config = dict(
    n_head=4,
    norm_eps=1e-05,
    beta1=0.95,
    batch_tokens=[8192, 16384, 32768],
)
Each number is 128 + 32 x the weight over its row's rms, rounded and kept within 0 to 255. Layers, rows and columns count from 0. Numbers have three digits each. The size before them is the row's rms in percent of the matrix's.

# layer 2 MLP down (transposed), 320x128, rms 0.175, rows 265-279, columns 0-63
099:125140115115122134162123153146122126161138095120115156062136176092159079163117156143146156115140117115152140075160150082115153095124152182087227131121089128137094115105132133130114143130098162
101:084094103199127107120137070135115173090164120092148175142131093164150132102112198149182102157122216103164103105172175142157132091109122146050105153114154141143103087140159133100128111099150137
111:138163145148067167156086124170085093137109150146119151082134094141115083089086053182140145140096155125098173200140105098146108129121090095128161154142141082090081168103145112176161116168161151
095:132147098194159080139118156138130118079087118096118188132127070118092137177136124145159175090108143127123146103119167040190118118139106133132126151119162092127208099119081103143112172137116126
103:134132108108207113193117165151135115115124160155083146180096175105182123122078075106201164108084163146118110082136134107158135151082078121147120158117092056109139172141138129100100094114146103
094:161113121111138106086157098171105127139042087126105090095114070090147085100091082149159126142050078151125131150106095125147129102134108110114110199146081144097155066152157149169140164148111107
096:085123119127092150133182055104131136166105101129129144163148138067138104162135057109202046125143098152176172127123128152065154135107085097105163118178117135131188120124097120165193151082137145
106:102146149127129156192139150083179132113120153059121100158156099174091110104148182099125138073082163143136143178118105149122142124193124159110186142126161163121081137128150068174128162157140160
098:114161120134099141131171169084083152066134137120137145138090175137184119105166115158135095163152143144159144150121090135078104149096115113144174119133120083103200108137077150143118171101136130
101:082102127113136036101149106074169131142102134103147153148157174143131148125142192119167091113201104162083108171107069163140135117159170127120148148068122131100128127100187143140085112169174118
102:190082156126106188172071149130105075106162109123116043120121114117161126148156045092111105130075066128134149154155175139121108121145173116125118098187163174158070090143144115167120123137169130
105:125106161166072104100125195152104188119143087124179084152068140087126131150144122104151144090130104148139111152111129095137210163124102098128110161129140126105197104097095097130128130077088163
101:071109147076080124123135156117061155126136145142137099081091107127150134109116119150163111162089128070161132168076091170159135181163117163139177125157155119113124079128171132152088167162112050
102:101101154124135116158135168135155130074104139108150139052150105120125113148164138119080070135099143187095148107151181145170102153105166167126160118113150140145116073129132106160185113129197173
104:110172134037070125103122099130100149106140150115122150169111091150136139110091122125077094159121106096097111125125124060177076148174095146099124095142125151112144188113129185115188164171113148
# layer 2 MLP gate, 320x128, rms 0.183, rows 266-279, columns 0-63
102:165079073161130154094135089101117120112130144099105105171126172142128125097157171093198160135073142151170130138211079059057123163197118117150178082107135108106090132150138102188133172124149117
111:071114114147176125121088197122146096119060167114116096129107134160146167112135104092150153114114152154115120175192107130132120125095143121107147109089123136116169167088103111153116105130129094
090:079162115120171195126153099171128105123082151146161100123140112114059145126180119110130045086135131143210109130159069149108142083137118142120188135060105187091108134118120138113099146083169140
103:128104116147078146104128123124104127092102187155110126209157170089132132148102095163125202112191118130097067103068113118156174136061091154145174167135104155170133140133102112157120110132110099
090:084139118072097097118068133100125216096134146097162076042139129128128166165080133087132153092104157137108150147072104158150144115136158141129064146108156146142113101113151091116147136125139143
095:124155165169135121156111057134149106118128223152100149182181078127125089106151097082125097015161139105115149172124135126094125134109141118131142116109212178175135081136110125169112048132132154
108:125150135098125144100098127111108148207158109128066114170141092153096138056098141095130121174197131130158120130124132149091184105157122102092159136131070163129083122083082117127146098085104146
096:146111146140134120118085103182130205128137105116149140166078177127144085133124097107156125107200113152042094116137113063122123115177170124167077123088164151100130153110072107105148134146106108
101:124128139117172092103121179115093114050131133158088135180061133097151142128173109099144125187117150113192135143144111165142139099096179174104182114141128090107099154112114152136144187100137087
101:172120150134054140126126105160084113181150227072103150049099082146148140118144200092147151127124118138122112124170112122086132127159149108145117095141112112094123150148101109127094140136127063
107:128114124099123160186136154153166119123157074116112141134145087092128066114130152120138076094124220127106114088226096143190104148140168143110126099104110099192127141160131188112106058116153115
100:145101150143109124142136124132065116115115158171210042151199098201153120082123126155108072180164092097114128130097096213130128179124120148096110130164112202123177170095069108122122110132156104
090:115188064103150093120156179163120096095112161159122129177113105143160145128110147061099098175138075124169122095177083133114108105159099120122085154080069087138096176130084142096185169141159125
094:105134145202086105103071156157096086132162125153144189116112127113124135106163139117130131092092123171144085073211108152148139116166140113171070159057135092117163103109159125110134112111157124
# layer 2 MLP up, 320x128, rms 0.175, rows 266-279, columns 0-63
103:144109177156125175132126129064132127140087229147115050099080126087090184174058115117139134068103111184090159146106156116109116161106122124126118107157139131108133127120129118116098189161149120
109:188163146126154150191127147149145108138168167164142159138130102088082122093102125133128119110111145113115152099128105117132185102128129130157155148169139134156143191108128093137120089048116158
095:105063097137197140153121005160181180168154114078160104086126116127101104125142103117178131074135120134099126113156130115123104070125179143092165169114135168165151145150135126170126221149137134
103:168103148156097114105146084118141180122098161103094158161089120102110137170132155078111100079165107086066111129088093129096177120109090135169095122139182200048128136107076096122167134148140110
092:109170195093137064129139156111059143140175154143090088169148153131117246174152102117137118154168108085162143157113148156129155142146137141127107091118105148154158143174131085132176132096120139
098:097106164111197130161106127103119085160147168096132143065162107147117156152173137067154070138173152135148133140128147159183105134082156096157152155147070094120134087140204124108162164087113140
106:136143178111159200097125094115114082166119083028131119173138101134097046063108092109080118175144167135129107127074115169069115131148156079143148189086121130103116167110134155100144128100153102
094:157087150163134116137151166122105156156079123059110084130133124128092131075105113113112074138080122060135133156088112193123168094146122122123148101115092168106094081071175138138169112113168095
101:104187124164158124115163119094130132080175125139122178143162139202093122108142186113121137127134081106105070149118142132130162204136157143133185053150120124068110120151137112159122142152095164
102:090177184105078164076099141153151093166154146152160138136141122093138146077086124149120139098161094142111130152188118184167124113087146086085129158102088101194122165117147172140121093150093114
104:181158128132160155146090149143111049137170107119139081166175179168109074130114139101134150115130144126141191093090187151095109111157112075153137132047110140134065163140104081090149108074163171
101:167115066098132182098184117110095105097135131087128143067177137136072091129094127084157090069083191129117191073134151111085143101128122151121085104132086193195104143142135108096174130174157153
104:167182081112131058178101125143113153140144142143147088109098004101103123111078141084082122137089146100099123116164158179165126129127160187103118062096136156092149160136113139164073079161142118
101:147141096156133071215111176101164108115068122171117110100148131151162095181098122134122123131077116126121147114086085143123137113083175137123192138173204118181124079120143145146116063110156116